{
  "d_model": 256,
  "norm": "rmsnorm",
  "rope_base": 10000.0,
  "attn_scale": 0.125,
  "init_std_o": 0.0,
  "init_std_down": 0.0,
  "lr_mult_up": 1.0,
  "warmup_steps": 462,
  "schedule": "cos",
  "batch_tokens": 16384,
  "train_tokens": 179700000
}
Each number is 500 + 40 x the weight over its row's rms, rounded and kept within 0 to 999. Layers, rows and columns count from 0. Numbers have three digits each. The size before them is the row's rms in percent of the matrix's.

# down: layer 2 MLP down (transposed), 1536x256, rms 0.0713, rows 1526-1535, columns 0-63
# up: layer 2 MLP up, 1536x256, rms 0.0836, rows 1527-1535, columns 0-63
down1526 106:504532499515552551571449529545481463496558625500437462443608476477497576445548448502510432536485488454426521523487528621539376574532495483499518549450450492477464525478502490506482498474511546
up1527 103:572510502503485463475467452551524490496379507487523495493516537588600483519497511494480542493522413449526460528465478493552598526554523533573508480557427558494490523458544510527433549446402497
down1527 100:530515477515467463516484421530481446463549424505562473493570450507457508481470516477468458492497431515545482472516494540557522519517532495471511451523431433493480455454540514455481578557500510
up1528 093:492515511522533513478462484550514449533437511466526458430549563548486457421489503450473545534471507449498550465539450486506487518518533498537405516465475444538511489555417554434567496551510468
down1528 096:509475472422519551497473449494426478530584429553503460462460533444510466488506456438538419536468503509442525499494494452566531467479593482484410522501481467521407574496483447482516492581531494
up1529 110:482532432586566496473581504582551500514522532420547492506463518476506503481471518464458537534508466567443540515464513520562457556463420502428544502480461518574486452531471529493541491454571489
down1529 111:456436410487527551547534480519504480463541511438519523545443499434528548539492542482493501511517413536490503547513488543531462532407510509494513551441554506523515498524502548561535451454509509
up1530 098:486488544571468575493499577528532488527524512473519468494473530504490571444542534522510499498446415505510524477478498477498488480478487451480507492518541452506490395508534564476518549490463489
down1530 102:509481477477445477521469492462436506497499608514576541540521465461444481498453524507473462555504471504449464487483513489520509546467537518525466483407555602474508441477524616493550497463479547
up1531 100:458488498533510437560486500469537531516512502449437555513519556531555629458527469443470442548499442563484462471504506452561500573494513466500538506477513444474496552431570522396528523502454495
down1531 099:470410436483564455510517518560499527486570525477499451514470482562474415537549560483540569537458483535493509488591485472531500522446503522529532505498520597451554527582466542510488443443544548
up1532 102:535406448529492594553508505441561481497481517538491484465518445517492584491500484521487414443467465547444505601445568476472541515494524534504512475484495531507510534471487479494394478452453537
down1532 099:525549552562491557408447569498462430484505390537522567491481520539496560488506506481528521553470468528579514587495552453526504479450451523502469543444453557534550482552567544503477457479496522
up1533 101:490504495498495523492510482491469412524473507456469405502473465564548494463496461500457489518446525470538530514436501456544571554550579519443476493445483469498520493430544437473503531457503490
down1533 099:482531643493454478501511500498495465522445424515490521462548533538552457562438481537460485538495496559449482497530488566507489527492536466489423450516523412520451444521508507486460493509559615
up1534 098:506530535533519529491502439576494511489489506451523541590523499467478443520512505535454514479487557483516578487514472462505442566486567564466561451484502512549557502522474543495461475516551516
down1534 100:463572479423479560453541513478464520503502410509446458526561445494541515489501469540501446479507461445503491500486467508528466527622515533486500477537437490511444502463552461544483443553484469
up1535 100:520525434502518500464523482510502445462489496412483449464490517539477475501499498505516503514558461563451451464459476444513501516465521557470500481534507460509523587522453535486566506521492470
down1535 098:528542491560459530409503554462540414460459448523476545514474457523495499542513468485474488631527524499452501487472483564476482470530462463442480535562471476453453504491522592534534481493372466